From a checkpoint of a small transformer trained on Wikipedia.
Size: 20 layers, width 96, vocabulary 1045.
Each number is 500 + 40 x the weight over the matrix's rms, rounded and kept within 0 to 999. Layers, rows and columns count from 0. Numbers have three digits each.

# layer 15 MLP up, 384x96, rms 0.127, rows 75-215, columns 0-47
522423405519504513495535508429492534485568482405529509494470432485531560497486504496499481506504463570523509516516498481550453515490511546516441
458523457496451515503537543479436528524583460494533446544430533447538476434452497445568540543524556499476436584575504448477528544517502531594509
475511432469484578512442518442481622504489453431413531513520460494479476505499576543545486542512514486512475464532515495534472457502457536505448
456443531498477503465531519560520518534526484495457488459499494431412453513473458494528471458583538490480501528539561478454481534475488497505486
407520458487497490496549490501454448563538462470557466517515503497519510549494548559539417542532477449521459485590468550474523495420533507596557
509483485432493462423535558458454556553478549579465565506463560531443460527490487475489505541504526426558487520533446543550522460496497488498493
472550526510522420468481456510514384530524449513474508533432471465499453440489464460518536439540513515551572540516434594489476479501503544488565
477571443540542492453502544470482501522484369490517539513546497512481521489574508553547510451551460474530579490482514519568521453451577541515495
495468510427455465492427484490503514461535455497493571522514549542412454550458518537472413538469487522528477520495442595536516479444569512455466
446459464458508587455469513445529502540498503473513585521441499490535533542525491494556529502499481495497496487519437418534572477523545560514459
357563492469543518488478448347424553536466522453457539554452498517471561520540538517461467464522486512528471603503492477521546482538566507520501
494526515465477454449481501453537497525534491527469478560472472529490471477523522558449449555508443554514514486466488450536534541500513523553478
432497542498541501482543548462553455577467513513510523488511518521503546480513465464468482500494503543594489535509496491414528621479457585482493
461510479505522453484538523449510459495452518497494496462476445505511514445461514536524510481492506462526509563524531468537527477493608573467491
508419487475538503486488564458526427554493545517527554526459504501499508546519465561499543473494477519492541484554462398454516505515505511514459
454488464469438590538474509515483503483535520428486447522500516488464523515488458473534484528555472525513495513532545481535506522428515492486465
468487523500514544491518477476522473513509553480449485473507460516469425534459462545428463504568549515559457556500434524444542614471434526485452
504520488506469497448492469448470448501489473520424580463414504546452573491485520507434514449530412529524486523524511525489501483453518563539545
491485491480425510450518583555501470571468548483496446490441414517490545487436488445515501500556530451501493557555474522501497431462535517537503
484444495408438530470530460447440586538486482442491519520477474459454489518463492493578482548493497417566554535544523513508465465459433473551517
487476524457444453465553571508453553514536497518479511508508449514503473455552483544496516502488472510479521522526474503544475556512554524556478
472520456471571471451478511489506479537574500465450596501483521508520468460529509540490485507481466494438513569565518515440501508528535498455483
498442533481494494437455568485433564517580456462521471537530527581473432501498506510555451458580518532487534479565448478486556523505474570558460
447410504466502509462527548451559615565575492518496492537493442569470558531492514414519518485507467465522482473528476427437640543489528537483493
411492508359408444417585526413507573537522496412479512494469528461507526494381518531534494530529489450520491531601448465474501527501590502558508
509537398549535452446576534431494513545474471404546492485482503521451427502506536503503511439638488468505480509546488511561567471515545484518541
436483440470523437470494539501502461575432477545415589505400522517438506493491489547458464515510493502509524536520511485480562553515571500527430
466561437440565468476476507458438425540464495461519537463543465483489524512507419468506469414480422552588513471516447484470539563525485520482543
462483540471526502436447503539514493520551548557454555481456482527497460534452445524491474523469444525486490478524400553527514496487567517528576
509535469483454554476506509512465510503526467535483496518491537506510484396518515476529500526562423520454517544566540509552513480487550501429513
524446370500529567477501515457550465489475482490498538476509524481534446501454494457483526523524485473504466504499494452555559564455548565473475
503469482510515519446532460450513490535490442474594550557509553486451495508441500537513511569499456500506454504485501528556517514472451522545470
502502458502554543441441527518502549515514412455570472501550459431553482496448532542492473426543462542524495497488571478601492595519468504490456
446464481455446487502472487544465507474537456485495507520476512472516511486536543502482491609517471491491502534536567446526505453508516505536444
462451447484539564488547556534535463496572526472465499502471510482470502469484511465533480507503468480568515528489377490406536527481475510556524
486436517448448513495521466470424518535474520457443508517494503567409425515485510507503474456512563480621474480479550441511521455510569513525462
436489513478483444465482496445436517550521505480515545524525499423468484470504430392533565522492499590516503525578510459472480513514502515543553
540480480494541444473449428504495446570546508507534570500521489425508488505524469510489525473457494503495512536502476433445579547496506522478612
419447524432534471503589478503497509531469582513474427519507502473459499570422531506468523479547501442533535514456455496511480520437449516442491
520537497460529516458497455485584461495502474501480519481561504528469473421460533486605433436494457445526522506543494524527524523456508563581527
504521465493501412449471511517514449542480470567507558497461549541502494550467497468534470526487474523442537491515503469510540426480516516527477
488527485460445534494521482482581457487433562508488528550446619412473485440497491536492523438545478448476552532561513504538485520423512569548527
404482458494546570504505508453425473512465498520495525519442536480544493478519466533504466494493472543547477492443511488506517492498439559502488
520462455454506516478537578453472467517537507522472498515454551587524491565444488542504486498521479504523433539521520525500472473503499544565364
458453396463551543478494553515447471466497552474494574529503551552525507498479461498494534520521496463523561512450492515498574538480482530518546
565507500476499487479467545460494477525508507510542516549491489470456546479537439462486496566522438525547494475484499570473507477443516560442530
471498529438484583473442515537532526536539486445441469490504502413488487466454514540601446471489508522496479563595418585498482511447462551514531
481536468462486482493589479458475476522510530508408546511510498490501549488443510397583456574508486563538532493466507432484518604461496533478476
489421505474453522473491482503435446477545498473470486522560439488573487519532430519593471513536544584522490533442581546497544490429630552531454
554536468449495538509523473505458601474512488452507513489537565499498447483533518471541513438529492529554547529509531442484534507433589498467486
502553514447468522498560423515510548555480430474498514465473559495521548484434470524496447531555463522487508507501496503526413479496520490566474
483490524484506480511499548504475565496579478498451506458518495495444490473414489505528506473524498525496513497522501530573440518427560512435510
515497453442536459499496492502468465478498522502465512546490460534484490530480504479427516514619493445488546498517519505456525506483504577434496
526519504516525520508517517414435541501542417455497524484507565552544497514508429563495482519493492515506481535538507424474502579450475558568488
500502413486459483464443489512548527548467594484500512513410500462464501526413553449475496502455529437519526492552461501513506516494471494486525
459516511448534589481485479538484475520511485463490438546468501449528479511462464504554496457499467581566569599502483486475484525427458532553472
445387489543491483448523555455491558512446491529495490558504531540481448456503510470478482473557391492476534464560590542549516511447580524509503
488471522514456523483465497495479560534566502456550500543428547505524442541555450494518478469493525512500552491474542502537435458470433488575508
517492445457456512450485474494437421505498490549477506608453527463490469475479515520487527456548503446524462500571457514566496494527533517553532
523531491437526515477500461427480471491530515463507454502529439466559446513498504497549479455559537474545553506506547433454493480481503508460448
473543504397412478490449461522450454500541494562501549506490539457469508529471534598531470534491472501462487564539543461518513449527493531555501
447485440512441506493495486488461519542549468458539488596530397513535525486477528484521475518559462464558532486492538547558443449505534528412528
501534449496513459513441541439423531510470480406458513541510487428496452490541554543527492494514516560553481531466477459500518432489462544569469
478522474478493434483566456451500563504556529529512445485531490487527386505501495489531468485573445562531589499553509534467529504532485545556454
427488470469471552495486480486518453497463528412497515509494520519427471541515508523521496409502540505509519466530547523441522577520576571508506
453439529470467496490506467492464474488505506474451471489542458487469517522461567488494531483496523532538536425434501515533467573488497511526467
466435512492469490506498511505498455469554427521451482475500467550511507556554481404489483503577530440594518488503480512499497486519531563487519
489509476509447513495421506516478573506483470495438522533533472535490476539491538499526509476508501486544476461525494538498577489474493506485474
457431477470484496487474452529463517510483439484550468528521487475481494484515424473547472569578387510506521528534505570461452532450528541516510
502581520470535432479519528439517470524513496474475489536549553504531466523564451496491489496605522513541512531520505432457573492508502492516398
468487508465504616489468541466518483560520483528491426490450467527403435460558488504511513474563454479548487596538515513451554479529428574498477
512474480499471537435421488483571544565481438487568496574405515467491523519510521531522520492538441498471504537517449479521468473493507535560492
439545527422425566487500419505483516501523493452492523510470574391495495580492540529513508541502525484512532594566469497482486493384498524553529
422493468484450487461513509456419507539485535463474558533394477461502524478496494465550514453469491498511482564505503478464521571529462554441514
488544510388479501513561510503457527485532507558370493518450444505424467446456465557537489470501479511522495504523442501524503548499510537469520
493480492514456461459502485493431494536517465554513516450494568424504464443455474438491483510537510501499571533545525518444443473495533474565551
528523518499472441478545578516526449484480556509522445495513473518438418497461553528485525455464462480572548503557488468529508493475481549490473
509501478510576434504507533497451455567460511529438549608456524469489487475490481557541464447567467571475507485479486503455478538465530519496554
500492546502486434453566454440534549598536521523547466477513443538488480494546427471505452449497455526521537591473484479507545512523479499516503
444518416470468514492467559506506482522498486518447498527482496525445487540545403505449496521553485483454500516502483496502583411505535535491495
426510468435603510488473501489526457521493471441422532487520460484528462426461472462533502527596496412580560502494563514460553587537468484503436
415508503501428535509463428456532470531489521492561532553542467501449514564481446464536464432532525419517613476536584487470512491530536620436475
440470466443582513479528511450523476540482562468492509523508523481489460510527552367498542494477452517574479468566523532499517467490485493493432
441475480501477531495519528513422479492517515542511450504395494531525476495494451560457480580504467485487528462489484530516484534437480528524532
493521472425462534509511438502546577463503530478475532561505430558500498544489467581511474495523517502518523466491567497501501427455527498533468
507507529394517509434541540445472486495458482469451516538411486481441489494447489507522526497489532463447486551578452501506494512507517532542505
461477455519497511491451483586506501556418552499477519509471570490435547538526490414590415512511487524526505483453484438416539468464491517525474
498438518462434495485487466506494431565537451519476457527482467469474518490479440538482457508499441504530607554515502521507511556439599529524463
498515454437479528462484506469478469505484575509528509551501507523570505487487500517477471566463369532443518568580524498473414451471540548586526
508488437458521475474443479505496489517528479467505471509491433466449456434511504537523435500551538555496528563606418504555514515551473496471503
435507442564544475471491488438461506522460450463540518524439540501490502584486475456554504508518410503514468516520516551541543521534527517492481
477411478509497557458541509413545495530533479491504485575544472520462486491537497527512496532523499482484514453553514489552474524506469539446494
485514524489524535455527600513519565532528490472509431454566461442507500470476407479533492588514482500535590493484455497536506522449482517471552
523510463479510530508498499396498545558495500567533518508433455555489481461483473511434527548482510478485540511455460464489565478515449501538491
509522450526512478511588540407505491552514542554507440467442436520490443451468473549555527402509572451499557495525566539535498487498512499520498
483418476485537521490469443456542453562507444451461521500503476464508455555502472470471501466495530501536514506441490473527554554476512535444548
481478464396531549503543558536501491574461543554435498534404505512462556530501526448481509545540444472519532538486466474520508482475511515472597
423429440462402502494544488474438461533509530552536538533493526509461475624558447446522491602516459499446465575566492533473528570478584610536491
497474519448482527478399478505476452496556496407534472547453428482516493509494511546526465492509519518512564559472544541548573506480523506473540
442555481474479483462458551493442482534487490468510495507403514440485532535487498531522476492515509459488478508577454455582508505489518508538569
453543475446483496475467493523435575493497516539495456491495430507521503486515554450471475477510513545578497415584494541515476520482481509541483
507508460484564556431507506468480491541458463438512544484545521505543470550517441502532543504444478492526533527517552414477498492502471509490440
528476423488489476452579456501514544500470521542470450477455508567540442505470465498487504472494502479545512492537442487417574472507561535507442
499523456463483515495484507431443511514537579505447511552475521472483542565486568537502458414510451457459540484554419503572457532465508533531518
465505479510544465505503472504528498501497615506480533528536431396452440453506392488464530554555415523588535451528428543541494530470541500565509
412450457497482565497457483480516454476484521531494473589475521542441497586525586464533438464532447434509505532509482482418517579555460585562477
510493497525526455490552533434503519561436556541489511517485576532480468569515481431534487411550531462454590514466475530426550518464487488496502
429512549446577458497496524480486496484495504542459556534472504512435477499511554521558498537521465514517503565593548502486473466502409555535532
479565535470489538496453468552469469515486540536485499482517466508467505552553507551515525491469526460468509515460487481401536560493459533433494
478447526484544489488555612480506573560512480556441524544451502489461410476489486472544501421506457536513492521481504451509468492524510553578468
462456427471576550494469552498502606472508461482555514474508538440518489455519501462568530538527477529503506461493516509585439506502520561574523
481532480498434458456509476458503492497512537429484517500508538586448478495482479520489412535523523567533570479490554543449516502493505521511456
476587523507452513477543517496483458532534499475494492571460552520452493448464509568463522459499473470486530586564537525481512485483495532442476
513508435496449500529484536465522494445513451479530560477497464514527510508472478521508551479511553515489570474492510441471517568436557561467486
437438508436498494512529448435439517552509491542517563508434495475439523488491497487606487417491536431515555558509437468449499487520493515524531
445500506487525551416419490495519533545502548498498453558460455470473457594527493508464504507488447479460542531530492486546498511438523520472503
538557524489481513483465501480560481545527532480422517529469556454493441493454466438534496445518468519461509437517532543534477534508493584565485
454532528444509553482510550405449422566490533480462513508493521458473507501522470536510527436558518446480494512508472468535532492525511465524516
466531480485561457496516495478497584515445446519441553482490586529451551516511450469469482495485454397561517544496472448512514463504514503527479
457491452505484531466505544457449460595508409475517571587502556583488541498486526492580468519530488470511527521478511485547505480510534497495533
488482437492532454485428556474512550504565503458492527600500496499554535488544520520519497465552511513518559469495566492566514465454567501511512
535456518447533562491472518543470571544433479422546560570509564403497473479453531535524457491586514467518472571492475457499473594387467543564488
418549537470557533484525535486490517487501494490445510546502483594562430443478491482505494556541497549522523476482508466521486504526485525514482
508454498421432520498426543417424543510492507482502509523502480517486544543523505478529449476477533472507523540539482490479522489419526521451553
474470409493521555473428438513510482562554397438473470572483467488545520451514493492458509510512475574475527542524467501495483580548445532518539
521510460492456517491502553542526510486455415528462559484504459480503490443499438549558533492551497522512555549483540490521470507466484536493534
515493560470426542432510452523514506508470434422486475554505495436474429481536524574588504546490489545479576544498430468548487521475473529493510
481538533491528518443459527514481480514581542511474487524507503437534483489526402498485475513514460454496498555553424506444539500430568520485544
484475467500563446482530505472548573567463530489452563485458426526531490480548441510483564459571496425486546560479532475499508583505484591475508
450461503417515489484412435478461539510562487510459495497418523527465477499506579460543465430495456491542446496541465570488479501448488489596526
464505525539463557377529471513556573547514513464543452513473464492462519496572490516508564500466499413561512478528462474511500481489521506560453
486602432479492579480504508556501470522504473520476472551547430546526540517528512493480475407516450518545565485498447510500521553488436513502444
473490415489449541503490524528535506509571424540497528531414549560549458521509490436485459496577484474496463515522555440509571448474467501535501
469444460469520547528458462513469519472560497536420579481520516532494484557469524461525439522555476541525457457438535482442544492473527547539461
435499497466437531521510543554470518503531493576476488485537549434543519452501501495471504518531496529469475499508481501537444517441532505491434
466526525488407537494525503517519481527545539513517534501480510497511503472455499528423499538468525503503494572608445452467527565482509519466438
495470488469520563482534452498424527522464510492548499454463491478439496528570510468504432507527408514467495523492525510488549495560552484517485
492575502465498537530475456536482512494524517398534485537500558505478415475466484557534445518508489501501507495505559509463528483439508537506475
524503459492543523465471549502444463551523400466559432536519473499536495571551467535491458570551495478581448496475544517448469483442541491551415
438452432423526563497396496435529588510582472421511495560392556474495484562481520511501513514508493547524460504544556587532540524479465551542507
495457462465531551529392457462488472513462500548547538516418473474458513531465507518534436514609462479500498476513470542556538481486449514503455
# layer 15 MLP down (transposed), 384x96, rms 0.135, rows 75-215, columns 0-47
475523505486527554457509463491515559406516464476470499478481477564553498505529489464446496547493465528502534509510524549486496519464543398502513
520463564520576462510472487516480464472494518481510532488543482499501532537489487442462464491473420451490574483473571489457506441574409495477436
502496574463514428458462539542538461559461565476440489526495513589491501513531488508549522547493434484441503501528473483534529538458565511546446
477531534466480526495474446487534475526491497449511537444514482530502545486526531495520517585486482480536482426501457482467515504528505476483467
476528462509508470492526482448562446525468476542474437463492454495516528491506496471530518532428553524483506485462455508413493492494567545530453
556511512507468513541518493488476462488549485470519506499462514525543459559512496481491513542557536567466457503512448501500489454538508401545463
544490483468537565524526474449552550499463482455525450578532547376535459501445506530457509579439537500576514540508498448413509477486477503469464
505552495496526439558548554409478594497477548442452483557524516509498503490422479526483487484520471464475472499517523604507475554545540462404460
507515500473462488519557474496469499504522505543470403525481497370571525524507476494557524472529593513558535423440527453543483560510491526483498
529511492466519558558597473530516513502589524508492430435509473422484486513518527480529514518484520458513450528450461528511394539508486520512596
470458532511495493469555587476564523543473495530559455437484559436480437494557513531519490461589498500572406430502549521480536423479474532433488
537460428492479481486448535550497463519519595491439482449578539483509498547430499492452555413480432474492524446465587528491486483497539508504490
502469521506470459528531493493487489438573520568522468487492452413451529482500571552508524497506468478526580508531474497459455466522503466532468
522514481468539505491508489485450461471465528506537453517476479536510490541455525481505549460471477498547509524501511506492508524489571514428522
504579547446511504446528445529456479487498515475516477517527469478526556587542591502452434467454457489488432455490495613506522490518457496523488
467503544486584472516549510495504497454456498515480487482544451483549529448509520444465509451529489484524478472554493505479552498523480495503562
508488484454495447540471527530476540508449551513571471523515514553474550524529472502546433487466449450504566510517495496512468462581480393472503
555465457469510543437455551537495514497473532487507477422465480510487431515562580461524522427507499466434570550542523488445430501510447481474587
520489546504487501507485487475443486481561440462536613562451452424535509447467488478497493532461471475503537461432534449555578539537500500460417
562431508523542467485468473522446539521584445515474487476494496457486554527440497505463559498447567593481528514524521532458498536451475588526396
522495486511526504543438448487489501482511519470474427534539542428454487452472561520473539505490464552445505475445525560540480537552501462568519
405510555566464473477420475468484493536553481466516492516502501467486491511485518514535483516541487481570544439496491553486569475491517535492513
516506574503478477476483519456473581551504522506477490518557473515443433574490518531554474464480460436543477496488465527511512481587419552515500
565411522508477475512493472514482483477542485570552463528612474464486491513506504507448600525496473473515532463502498449543477510509520517416476
588480482430465469452533465533548550480508518463480488417517538543481469486442479497552427504508489553489561555499466507423540511532538402475535
541460512484448526559472500484528593436524505531545479450460540476488484499489525466512488530486547535423482508467500455545481471547482434498481
545527509472497505547449478443450445523578572543454544527457463542532501469577462511422573459496508501556478535524447524541548515492432493472531
543537520490520597365453471525517537570536504463516497439430464520514543554449448452454558503530474563579514541515444465533394466443466621521566
443476495530561610475489491479542529572525408537545515554474452530547541500505438446491561491569423490509473476471486570453530518518561496473464
487472525491499475443495542499476459461458488545486501574529471522531514545510533492489497492381477548442489477497455520482555544447501582592522
565534437464476463533534523468602447427472486539522429541492460491471507515482455497512501590520473515494485522557550488520413500526471520468495
466503477521495486536467547562501447460458509450471528458469571477457478513521545428546532492502499466504510484470511494440508543525439530533527
529502491532481456488557578557519509493439473518464581526561495443470428439486558523515536436460513468481483481551444471500434535508500500470552
564537555526484488434456529535485514591537520454481504508536420476458551530509489492555453466613435514451512450515507508460510499482516457461560
489502521482519530535514498504516469454511465487454523445531484488588520488519496501530511535472545462499431476494490400573511520493528510467444
532453516429498527485531474417519479531470449511545513495531466551478488512459515497503463509442538550468508543433519444478442445522552468578402
542491531522518509489518432543548404562525440438547511476508530493462520494478449528579536457545527548527494423474593495487526450540443498473455
469453476469459491525508565485528553452439533475428525490467481519513489501513558485521484575409517507486505428544543469569490511555465468523453
561571480561448500506467514469479517586516462538481516512507528563514436461498502445468410456500493447498468454538530558446569490625475525509484
490499452508592466530467583581499554564499518533479559545521465469462483571446461466530496475513463543430434396484473462536533574505525469521557
511478498478465571566474487464453571449480494490461516501520513504543519546497454531497495461510567481541492461469537521504488488478505488503528
553463531562545486471475510448453570512497554489585498474524506474454510558481466482494461504497486482520464446482522509440537537531471514421441
532491472458392597550457541555524524521529562459494474480470488423518520552525435494584467507551472513440516486491503537496467482461507513505563
480455498490524511443523514465519552547474517494426456506535473463394538590487498530470507462488595504484625478478515493436507479553563500464557
504571516521496446485517510507498502401532506522502502510502492497467502483482504507525502454513485483491507493527478492471530510511474552438487
453457541536462500489522488591473476503521505515461500436493496493459463407550482567457486478511476498479513510513399421426449484475461513512469
521520507521554509467474505490508484449475444451526514529520390497508507537492442451521504542489492514542497486502518402487553496587482458505440
504494579458457539541476564461524492512499439478515473518546578413449512492573496455480514436455541434513524493499454542527517581513492502511553
475449459543541537479491567550527500559527605509563490498454511553542560474469514416481501480568465521481508561592490491479437512476446599566571
459473510477547474548440417501436535497490474522494401505469603508483523521489462562561436472585488476513551563456571461488565491520522454531508
587459501538493505528546522478490517453527447539513489529528512521464518463478516523481530490507468453553477513557492487442547476410576548538490
522549496484454493548446459502527448470449513531514469586490540468529485527480496470529522558438518481534570526480510449495528504557459445512483
501559474540522490446461436536530468514450547484489550492409568492417507522478460505484525512419491503482520546461417475579456458511505598517514
502536523499485532567571478525527502500535596540459461537450483439499519508482476548496536488492474503475542462448477488516472479506568509480465
494490490499489541556455492563468503454492572530535503390505447563583436484532485480513523515548525540508490460519502532455478465438496482479459
413501446476486501523505473504485560495490517514480612544525503488476478548479592542478628549504536531478462483440500558495507514545518390489500
518472478488487450487541489429428549506489504508503540457508475527598490555526425495471516508518526538505479432513549448461483411506430552430462
454484559508469517545517523454509486513450491516513513515454481511530463529523494501471481499530527462485503528455555513493454507522538375477473
510473541474598518448538473476492564578525563445589507444463512506489503481530471493525499602468499572488497483495493477551493568525451441523470
494518526442566505496534514452508554560512543513508514490510538487494549542469521500426488557513487563464449457422492498497465524502545519507506
521452457569510485441517550457501523586535541472494456528481503563513421485546457488519478496472530481426544493596556477482526439496398445569526
585500448522482514536575453517444502472496452527527473522452559569498475475475517490462475505565519457569543465476511453531495440529538378516513
513556489457453511527507597525494472430455522497539534475540464471516466559565502416563451585582425504461487490512483533462569454501469531384486
539536457452566588533539538483525428447407495442469534433521443525472557477538527514526550483458538504512498436504573452440480494397475508448526
544552492536511495577476519512503502543526470455517530498490452538509490472505484581503539448467544467478506455469499558508527450476532444480473
549548468501515532498534523542504507528482498482497541491456499543516465501477428529519516468473508492446448467553483485464529450541488518489485
555494527546527524447498461537517490538521552478522410517501477492456481499452471557524490449489489509531541467523419450487491474505518578514516
507479512528531569445491517462505459536507533516541524509450488445465474536497447502510427540449484549496525443556497517507523443484495573431512
483478544517493484486461518409521472578563437477539519458441506516481504525520514570483500519459504481506516505484451498544506541536501513395393
447484433480489571501452477535568507504485497530536503518523485553521491536418500542526468515532488495434403521489524541509464492505428475497552
467481601495457527517548498520415530454520535497517547501504560473514526436450477561452511476495473479518523437508515531587461498480551508499500
553513545532493468495574522434507476508541456456423406403552513565418475531520473515418590494566499504481546485548501516539553451517477476445506
535407434431470481454466450569538517583445489643537505560502469436575450496522577553545487503551516437488442534464518508560504487570512574519416
519545523409519478500547483537474463476450490514572510476558509457534478469451524477456508442522570541575450476514563556500544579551453500519425
477474413602514473521447494516490460546506549494595536467446518510573499520483504445561540526479560456427533450523541467432511435536406496479497
514551562449429502489555522494478503476533503482470452532501541529520502511524496418463537529486515572467392536459493482529530468558493491541511
531552484423524471412456451508514515495488501475430511518553577545547519491532490487450553444554521514487480488543415464512477515466508514527509
463478516524451424516521545553551526514523461435456505472480480527531550520512493423468478510544468549495479480518465431452577537548456565462443
495472480583527530627489489559488478429549539512423522438515514442481485459487463615518531379508496485594473474572522466547479554431576469499553
441465478448501458490526544586472470558484549552487474521502446559461426505521477553502507467504536486542479545527492458459499507488519503465548
483493513544487495531539505493523568530545454461471482493495535473533572525499488513528531477479476511400508567494524512480470471460439425498487
401512538480421600573471531576488487510451471535461583466474490637523542479512477636463527556493459488496469504442568448525531485461405521556385
525582421446566460516471525479544504552558556509500509478531497494485533450532441567489480498502517565503482455444522535451492438575432562431491
475464469512464523495517447530525481537451481529549567429506423487533550506511517461566505435508477526521515496469487518504502499535548478502445
535507515531539506496483535492524459559505485518504493453548546518523445523511508510481516533441572525566535501457519522501528423514451540490462
526442574455542519445584432486608503548441435475517572495511598390473498518508574517427540490504537486532483488408468473483400543545593515495470
478471519468541551400567486467470443592566442446563478541537462456450512471507512514454545582417481467448514491499523478525479529463465391492412
466563539494487524513469456505483496471511486474540458526496552508553505609457583479457441528483481474518462546443519507476438499534520446571436
469527450596471570469467388467413474573546495490480441611443490476498465528452532456535498430556478553455541496501405555543501559447580542539476
563457561408528450444556538543531502506489522512526523477501458482464499457555526491510619509514495492414478477425558519401487541445493482476467
540521506493419428460534504468572550487450437546445606460514493502434419475440514507467564484458503540538549548493477537507506521530494441487536
514492524534481525490447452475523542519513543442489500504544523503491479504534511479568564551525461490547483511491485455425444474528473403534397
462551514523461488530472459410519457515453514511538521516526552507502481511463541525477593443480452484598525524480506464428488494531484525497527
497551480489450563521564496495483524419486416523526471465475511491529495463432483491467482445484473551496461501518481518506541522479465599510472
498504556481563458541508506489451511507507487535466566526530504491498577478517447481412543528506470481506459469495563444488534464452512529451437
566540471501501394473527506494534499505551521534455519499489514484473532500483527563489519537495523535504538544525538524549502463480469415537472
569487490543482467454405488492552546463522451411553477510542474527584526468513482524510485537430475471458544531485542500454433516499503598507573
535554481557495470493470490509474495482497436475515413419612495469503568559455516413496533454457540458480500508505428489463409557394445451413520
444532482459531530475533526435511460470444497488474563484509539540452524588546516425437521516477521548475441465480548466528446516538518494535523
545516522495495557504485434496537474502508491566503464561512517467520555430470468528475557529424496425387492520512448500423456516501507504544571
521449507528488536428521495524529425507488518461509512481523465488446488550484473488514552518526560487454543606504495532464531529529493495418503
500545465546471521522448481400515471543436487519550506532507474499562503523506508466453572515508512529503481484498517411530502494532466533500485
496413519454491456443514532565511491491569562491531512517573469520477509464507541530466510495475458441430485477518537497464472569428502457524497
491423418550425529537417486456565484534465404421615529455494476513549493558465550472548503539510518513481536556519484452522567494494521438415439
567466536573545503460608547496510569549512542549447407450446480460520478488478566564534478451472546464450472525488501522467440497529481537552596
523431493563521483463491460508514534468443574538545491505436431533495504507527413490528472478507422531534469466477525454526436483494389592520524
528499516534440465554496466512466459513493490488467482488478557501510476499592531508506550485494483480534456518532572497471501468566552322498454
487520487494507505408468495466518495571536477489483495541534472526495497500436542512549489448435595477483536517506521434399570490462480562558507
476404470486492471553527494438473544463535479460479545536459486465532481538467530487510479516517486545478539482520545503564493495529519434556472
490482411494448546518527482533502431513514577469579539494531530559485569463538493460408489524522467453478399551514533504577482548499531507529538
538554529483529529455483431507466520531492489528493442504472503510515563448495548451547401501419452529495429513568585567475456523584450506418495
550451531506552468525529534486424490465491445555462474481497507519478490457569499515513538515536459491494512530453511514533500477517507528544543
452569485520516443427472534446516481533535494502486486535469533526423516555446607517546445492462545406533531490500481491425540492511600523457490
566530536525487518548486467470506498496563533524513501479565457500472470486538543550502478541508538501488465509521503524480482494483534590492469
432538550491566555465461437450517559436459488470465483483542469455486559559492477482479511462595487509540543510462503511536466422563445532527523
527514506516548494573463479458453564453564503522524441419454508498470494530461566504534550529505505433482502527466496494476514500580534492513512
542532553554470555487473473459515608552450513499525484536564485451565516600428431514529635486484542435508568441424475612443487479522453535513526
550536467532444481474560500527499533540463477493574511507486473504509490506495519499480484465514503503493478479539508493486476504504500393518513
489483541548494541482471511471505482519469509545446435469510500516536527509461491532473493437514532468520575555518483445550477506473460509526504
579517551546528495576504539556475581426481433480495489437520494469536417475475470533583526483541470478505507558548443481483508506523509491564423
483472511534465525537531541529501457458465494510546529470470472535491483467574445433460505522512407508491444508525481476490487509517540507476522
550454521550498452462477465518526497571556543457459517519520501533416504499511535531532550585445521547495517512435529489461526419534503498446384
452461485411510439526550419459496448508474533551481475457487565495550534492564459500383488508554494491536413519590457542505459543496481462558462
481454449586485513544491429545521512478474511528506536399473470523587449462524555565465500541495542499503494416536442505515447509496504514543536
484453523469445532492501443512476526468441449596549557469487488436504464491537445557548527417491466473511487493495457535524515515464434589523487
518434537491496430474489499440538491477501490458529413483472514490596477500496489452456464553384519499543528505473554483494503481523484512523448
418470511560516474476451487514531487455508518532510541541415488527488549503554495478456538581428508486487403484455502508497456552518485453528503
475551587544525486477471464567521446511511507498426490538491501495498521509511442450445574491522520547488459422462548516490488505495447472543436
446533491548484508514524508529527521519465581491550511482521487588463518499451490540558502470462401475523469519527574533505455514468422529440527
509445494455413487551601524516482497504462541576500512454579481444468490575471505433472486533494431462562472434414496615538552558575494558443521
407502540515493500540516538521552497412567562505427535483466488508555497417526502473528480490504500478476476439509459503536473490537448526480482
541498496598525473522438546463520476504580482461511518551515508553513513525524479465474500480524511488489509538441553464513527457467511428468529
472476527493406502595557447415546509478553530557550498519546544483498466534430594592530525427490513455502460495538509521465517484478490456486450
544596529510469550554530502499507459498499463499523456503486475451450430532488498528505503477433510474540489547513499516418493499446466498540549
502437482513509545477530541486480478522481549512542490464441509453480544471518537528537434493481542482564416452497443521473564547525466518511494
555421478592580492445569471515560519554524477450520516541429552482479467526521431465566486516572480482438519527434511503484533437498579473516466
488528436514507475518461522480491598503502489439597439536595466512492566488538523464522512491525526464416513532549486487533501504454479467514499
555439475549510442466451526379486514530547518529469507485512493533473572545501484539440502487468551486480420481452510484507465518545516532499507
460558456470507416529532566498582521541465475549420488429564482490524578497468474514501566502486536520455492478436498520482535466491510509479531
471507424500435413528487539599473417613433525621534449526561499557607518460509476542416440458554486432497507510544560437511498522539486512507476
533538490564547453417543503469527531617468523467495609584456426485498460433496593468483423513591478498474494562496602545463527486546573530489424